{
  "d_model": 128,
  "n_kv_head": 1,
  "norm": "rmsnorm",
  "attn_scale": 0.125,
  "tie_embeddings": false,
  "init": "normal",
  "beta2": 0.99,
  "weight_decay": 0.075,
  "warmup_steps": 120,
  "decay_fraction": 1.0,
  "decay_shape": "linear",
  "batch_tokens": 32768,
  "train_tokens": 110200000
}
Each number is 128 + 24 x the weight over its row's rms, rounded and kept within 0 to 255. Layers, rows and columns count from 0. The size above them is the row's rms in percent of the matrix's.

# layer 8 attention output (transposed), 128x128, rms 0.122, rows 4-20,68-83, columns 0-63
size [ 95 105  92  92 109  96 110 107  87 100 100  79  90  96  90  86  83  99  99 100 119 107 102 103  98 102  95  96 112 108 110  91 101]
[[ 95 135 140 112 140 122 108 113 124 164 114 142 147 136 125 108 127  97 166 123 149 107 114 109 100 184 100 127 108 157  59 101  97 119 111 122 145 120 149  88 125 124 164 124 133 131 144 140 131 136 126 168 125 109 161 159 157 131 158 105 152  87 115 131]
 [155 100  93 123  95 162 135  87 159 122 139 159 116 135 140 135 104 145 143 126 164 142 137 131 168 162 131 144 134 117 161 114 101 135 143 121 131 124 101 130 147 110 141 118 135 135 133 110 148 150 100  43 101 158 172 157 113 142 131 133 105 120 137 139]
 [151 120 155 111 116 122 135 145 128 148 121 155 126 148 181  29 114 137 154 103 128 108 125 113 133 156 146 143  96  95 168 106 109 118 129 135 148 127 101  93 114 159 137  99 158 140 131 122 127 150  79 129 149 132 164 140 140 163 147 155 134 136 136 159]
 [149 133 100 141 152 145 159 120 133 171 140 142 102 106 150 134  99  89 145 109 133 168 141 126 156 122 108 122 116 144 149 128 126  98 134 129 161 138 191 137 146 101 113 154 131 148  98 156 147 130 141 153  66 110 102  97 131 180  96 114 162 124 162 142]
 [164 116 133 138  92 132 112 134 100 125 105 128 110 123 109 145 133 139 140 160 125 121 108 157 128 146 113 124 118 111 134 123  59 102 144 157 132 136  84 166  88 148 113 154 128 146 154 112  93 120 114 103 106 151 166 116 135 124 193 122 118 134 141  54]
 [ 72 108 114 136 126 156 129 111 134 117 111 180 128 143 143  99 114 152 138 111 110 142 153 147 116 119 156 152 121 125 129 156  93 161 118  85 148 118 134  90 129 156 143 169 131  92 164 130 137 143 113 120  90  66 116 157 137 145 180 182 154 126 150 127]
 [ 86 147 118 141  85  88 113 123  96 120 122 139 150 125 119 175 112 100 117 163 140 150  78 156 102 134 122  86 131 127  80 148 139  87 124 152 151 157 147 112  66 138 119 159 125 119 126 154 110 126 113 157 152 126 156 126 142 151 138 131 119 125 165 161]
 [101  86  95  83 129 165 112 138 128 142 108 129 117 122 115 139 107 113 159 166 120 146 107 164 128 144 146 105 121 122  98 156  97 170 163  58 161 160 171 149 132 133 158 168 125 127 140 136  50 106 123 117 107 115 172 104 135 134 164 112 170 164 149 149]
 [144 146 101 162 124 160 129 128 134 149 183  89 139 146 128  93 116 130 131 170 179 118 151  94 153  98 115  89 143  72 172 132 118  95 133 143 121 188 139  96 125 132 141  66 152 151 105 111 124 166 147 117 133 130 135 127 133 146 130 129 125 108 121  98]
 [125 157 111 143 159 100 147 123 151 110 139 111 151 121 146 154 136  99 154 150 141 132 123 141 128  90 128 149  80  96 153  91 139 134 111 104 113 136 113 118 108 168 135  94 155 141 158 115 130 167 142 128 111 122 109 141 103 133 125 109 127 117 118 114]
 [117 137 124 115 179  90 129  86 144 109 110 190 131 120 122 127 112 107 122  94 154 115 158 132 154 151 149 115 100 166 113 179 147 129 117 135 137 117  61 127 149 160 121  99 154 114  87 145 159 108 106 166 142 116 127 100 100 102 114 109 151 109 131 117]
 [128 121 130 135  84 134 132 141 113 156  97  99 139  68 121  87 152 125 138  96 136 101 111 139 142 109 129 172 123 128  94 141 127 111 152 180 102 111 152 115  89 121  98 121 113 132 111  84 120 153 154 160 147 109 146 107 151 145  96 145 143 135 118 140]
 [114  85 129 116 142  79 136 131 114 170 106 140  97 131 141 133 115 128 126 148  90 131 113 144 109 126 156 100 148 129 125  95 124 111 149 129 111 128 144 122 114 121 113 108 142 102 120 120  92 147 108 157 113 135 121 119 119 117 148 126 112 119 141 124]
 [104 122 111  90 121 140 112 120 119 141 115 116 133 142 142 108 123  77 150 142 141  76 108 125 128 105 100 136 117 151 135 153 107 111 116  96 151 126 112 129 101 138 116 137 150 157 128 162 133 133 138 125 140 101 142 141 114 157 146 161 184 109  74 164]
 [128  99 131 126 110 111 132 139  76 106 123  95 126 168 149 108 125  73 100 124 189 121 115 164  94 140 161 117 142 121 129 139 181 128 127 138 122 152 116 142 106 121 145  78 118 137 170 122 104 111  97 123 107 116 128 141 162  85 134 122 118 125 133 135]
 [154 118 101 175 120  88 105 110 184 164 155 137 137  91 119  76 139 149 126 123 149 159 148 126 121 124 134 113 133 138 106  83 141 109 135 120 138 142 147 144 125 130 149 145  69 132 110  78 129 135  60 120 148 116  93 143 147 138 153 101 135 162  90 116]
 [ 93 127 150 138 130 126 146 156 126 109 102 129 135 140 128 135 100  73 110 123 125 155 122 109 105 143  69 137 140 142  79 138 150 122 121  86 143 127 114 149 122 166 101 132 127 156  69 120 114 113 135 155 129  90 109  95 131 108  82 124 143 122  85 157]
 [ 95 122 124 162 112 119 155 166 118 127  96 135 115 108 157 116 121 107  97 110  94 161 141 137 132 136 132 115 145  78 159 158 144 164 165 121 102 103 118 159 141 135 126 131 135 121 165 141  86 138 115  97  99 115 135  79  98 138 112 152 165 142 117 141]
 [157 133 134 132 123 123 132 142 135 108 134 125 159 153 146  83 184 150 114 147 112 113 118 170 120 104 119 156 104 123 100 139 109 154  78 105 140 139 161 139 142 140 141 137 136  82 102 149 123 128 134 139 133 143 135 111 153  90 153 127 159  99 120 149]
 [126 103 113 137 140 121 129 138 129 121 131 124 141  97 167 191  89 145 148 113  67 121  88  99 151 112 127 144 143  90 161 113  96 129  98  76 130 102 148 127 154 105 140 148 101 102  98  89 145 121 153 111  94 114  54  95  83 106 144 116 136 111 131 111]
 [ 85 122 122 139 120 127  86 127 122 102 141 125 123 114 106 131 141 133 141 115 110 123 113  84 104 120 144 143 112 143 150  98 102 124 151 118 111 123  94 130 139 104 201 124 128 150 191 135  84 108 102 158 121 158 133 116  93 121 167 141 106  97 153 118]
 [104 126 128 108 179 126  79 105 153 117 173 166 158 133 148 185 132 141 110 155 133 127 109 107 103 112 112 143 115 134 125 153 131 161 139 109 153 149 112 172 124 159 158 122 126 113 138 133 109 155 119 139 129  65 109 105 120 138 111 174 187 141 127 149]
 [130 146 107  75 128 101 162 133 171 148 115 132 149  96 138 181 107 139 147 202 126 105 123 192 126 124 156 112 141 109 126 134 127 104 118 131 144 151 171 135  88 139 134  76 138 116  95 150 142 190 132 106 132 183 142 107 130 111 102 114 148 120 168 149]
 [130 136 189 128 170 150 135 105 141 120 113 145 140 119 156  74 122 128 132 141 139 122 177 169 171 115 126 145 137 139 147  49 102 142 154 170  83 110 103 130 125 104 158 128 155 119  92 126 132 139 117 114 121 134 121 112 113 100 153 131 118 153 126 106]
 [146 140 143 167 118 101 124  97 160 138 167 127 105 122 137 127 160 115 122  92 140 148 131  82 146 133 127 170 127 132 155 103 147 121 106 145 114 116 108 146 115 126 102 152 135 116  96 152 156 152  98 159 142 119  97 134 135 190 101 128 111 100 145 102]
 [121 112 133 102 113 104 148 105 140 144 124 124  93 124 117 130 112 118 131 124  98 110 180 116 129 162 114 131 147 150  74 113 143 161 117 112 143 122 107 148 110 127 107 171  94 114 153 120 146 154  67 145 166 108 130 153 162 169 159 116 151 146 174 128]
 [140 142 146 134  93 139 134 116 100 124  79 194  71 110 126 133 125 125 113 131 120 113 163 178 169 157 121  96 142 109 135 112 145 150 163 145 119 169 138 138 146  72 145 143 118 127 134 156  99 141 101 180 107 125 138 173 138  88 141 124 113  72 120 132]
 [140 148 178 169 111 109 164 146 111 120 118 112 105 116 141 115 159 153 112 144  82  93 100 193 155 107  80 127 103  89 135 105 165 104 125 165 111 120 128 140  78 102 130 151 130 149  94 134 112 166 165  95 163 136  90 105 112 144  89 116 115 143 111 182]
 [151 167 152 121 138 133 141 120 120 190 115 176 103 167 151 105 118 131 113 163 153 121 167 158 111 112 146 119 127 132  88 150 136 150 102 149 166 126 119 155 117 105 144 159 138  87  86 146 128 117 112 122 107 174 133 121 140  86 165 126 105 102 135 147]
 [134 129 125 128 105 187 126 118 107  85 159 118 135 119 123 172 127 124 117 121 102 122 154 113 146 116 119 176 126 151 148 128 120 145 140 122 160 113 152  72 148 172  96  98 143 194 137 121 147  97 100 131 137  95 129 142 137 109 117 152 138 111 189 124]
 [161 125 136 160 151 150 123 124 148 112 101 159 170 123  93 118 164 101 127 106 159 154 132 103 127 151 116 135 148 167  99  69 178 157 137 150 142 141 146 124 168 154 153 119 113 112 123 117 110 144 162 114 141 136  98 120 119  95 107 129  93 128 132 131]
 [156 149 106 114 131 141  80  84 165 147 117 167 131 104 140 102  96 160 133 168  86 108  83 187 132 121 116 153 132 141 141 181 135  99 100 120 157 122 132 129 151  78 102 154 145 116 100 136 159 123 127 137 141 128 128  93 139 171 117 137 127 133 174 150]
 [127  88 159  85 150 159 124 163 108 117  52 130 131 124 143 104 126 134 143 137 143 113 124 107  93 137 143  98  91 126 146 119 155  99 150  91 168 149 126 119 150 144 147 122 130 130 129 182 139 150 117 128 123 140 150  78 110 135 137 118 108  87 156 110]]
# layer 8 attention value, 64x128, rms 0.117, rows 5-20, columns 0-63
size [104  94 100 102 103 113 105  91 101 108 100 104  99  93  95  96]
[[115 111 141 123 130 152 141  88 157 106 124 102  67 154 123 184 108 119 152 133 129 114 127 145 109 174 151 102 127 145  99 113 120 165 162 157 100  85 148 109 143 104 125  93 123 158 134 124 131  95 106 114 131 128 149 137  81 102 128 123 122 142 126 116]
 [127 131 165 116 163 122 133 134  89 117 138 133  72 156 110 101 155 117 124 140 137 120 111 115 117 130 115 144 102 113 151 128 133 119 158 120 156 140  97  99 109 136 133 127 165 173 126 104 146 127 103 137 111 167 143 112  95 154 208 119 156 115 150 129]
 [172 144 159 103 126 126 163 113 135 150 152 126 118 105 141 145 129 129 163 141 164 124 146 130 126 131 140  94  57 138 115 156 164 129 124  95 155 117 160 154 139 123 125  78 118  92 153 177 146 126 163  68 117 126 116 134 139 139 141 138 165 147 182 138]
 [124 151 171  92 107 117 124 143 101 160 159 103 157  81 162 128 134 137 152 140 121  76 103 131 141 158  83 151 117 129 103 129 141 105 182 120  97 101 116 149 108 137 128 114 143  89 127 118 110 160 113 131  94 129 126 105  93 110 148 114 126 133  95  76]
 [115 131 143 123 126 152 102 117 129 167 167 160 134  88 136 115 144 123  78 140 128 138 141 126 111 107  80 128 117 117 132 162 117 139 161 147 165  99 162  49 172 155 124 162 139 130 123 142 133 115 101 120 148  90 158 145 107 136 172 137 145 137 107 156]
 [163  99  83 161 147 133 120 130  89 119 115  80 134 149 201 152 138 133 115 112 129 100  89 129 140 124 120 139 122 101 101 149 126 112  94 159 117  99 190 111 117 130 146 120 171 108 112 110  98 148 159 166 102 125 152  94 144  90  92 134  75 100 147 151]
 [111 116  90 111 125 100 128 152 116 143 161 122 131 139 110  87  77 136 117 113  94 112  99 156 143 129  74  96 133 125 116 137 149 131 125 109 126 122 129 103 128 100 108 121 146 113 131 145 126 157 115 100 150 159 122 115 105 133 161 106 146 121 124 152]
 [146  84 139 145 120 156 151 157 120 149 131  90  99 122 113 119 136 120 181 117 119 135 131 132 139 126 149  98 162  96 140 156 116 140 147 129  81 143 129 121 122 141 134 136 162 101  93 132 147 125 177 128 127 112 153 112  78  92 117 111  79 126 117 110]
 [133 104 117 144 114 159  93 179 155 132 113 125 168 140 144 137 122 151 179 110 172 163 138 133  75 171 124 126 103 146 111 104 109 135 127  86 116 165 154 108 114 143 139  74 114 119 150 103 108 142 145 129 143 133 104 134 128 127  74  99 142 136 131 171]
 [118  88  79  99 145  87  91 111 112  90 137 100 160 172 155 116 157 100 131 157 131 137 149 114 142 121 123 109 129 140 174 141 123 131 124 114 116 149 138 114 147 158 110 116 131 189 104 136  83 106  95 126 116 146 139 101 165  97 126 132 149 131 140  74]
 [103 129 103 176 142  83 119 125 106 101 136 108 169 140 108 114 104 107 132 100 123 103 164 117 123 124  99 187 116 125 109  92 127 109 135 126 128 143 181  95 139 120 162 157  88 183  99 130 145  98 193 108 150 101 135 130 129 120 121 148 129 195 113 140]
 [117 153 114 112 132 124 105 161 117 155 126 134 102 113 123 120 128 156 128  98 191 134 129 123 189 153 110 142 164 125 136 145 109 147 133  76 134  69 173  85 135 135 121 170 120 115 156 137 133 174 152 121 152 135 117 126 101 181 137 166 177 118  97 131]
 [117 115 135 139 156 153 107 123  97 116 109 115 184 122 166  97  88 137 129 113 135 121 156 118 119 101 111 150 121  66 108 167  99  99 139 119 140 143  65  93 140 124 112 138 136 126 125  96 121 106 136 135 106 168  96 145 127 149 135 158 165 150 172 129]
 [114  87 103 118 130 121 157 169 123 129  79 132 139 181 167 149 155 124 130  89 146 126 110 143 143 148 106 107 134 123 128 105 125 144 196 132 141 118 121 107 120 121 139  78 109  98 131 110 133 157 124 146 170 123 121  92 147  77 115 145  93 140 144 140]
 [126 109 158 163  97 164 147 128  96 133 162 158 152  80 137 112 131 132 101 119 133  83 105 136 104 139 162 112 171 106  72 110 145 118 148 122 141 143 116 153 123 153 113 145  78  64 133  87 129 127 112 122 130 124 137 140  96  82 152  99 111 150 161 139]
 [158 139 105 143 107  79 129  74  82 124 107  97 113 121 143 132 169 117 126 103 113 150 135 119  74 136  91 196 117 166 122 165 129 122 128 108 136 161 104 114 153 119 116 149 134  97 103 133 124 129 180 132 104 112 113 117 140 136 110 162 150 124 167 156]]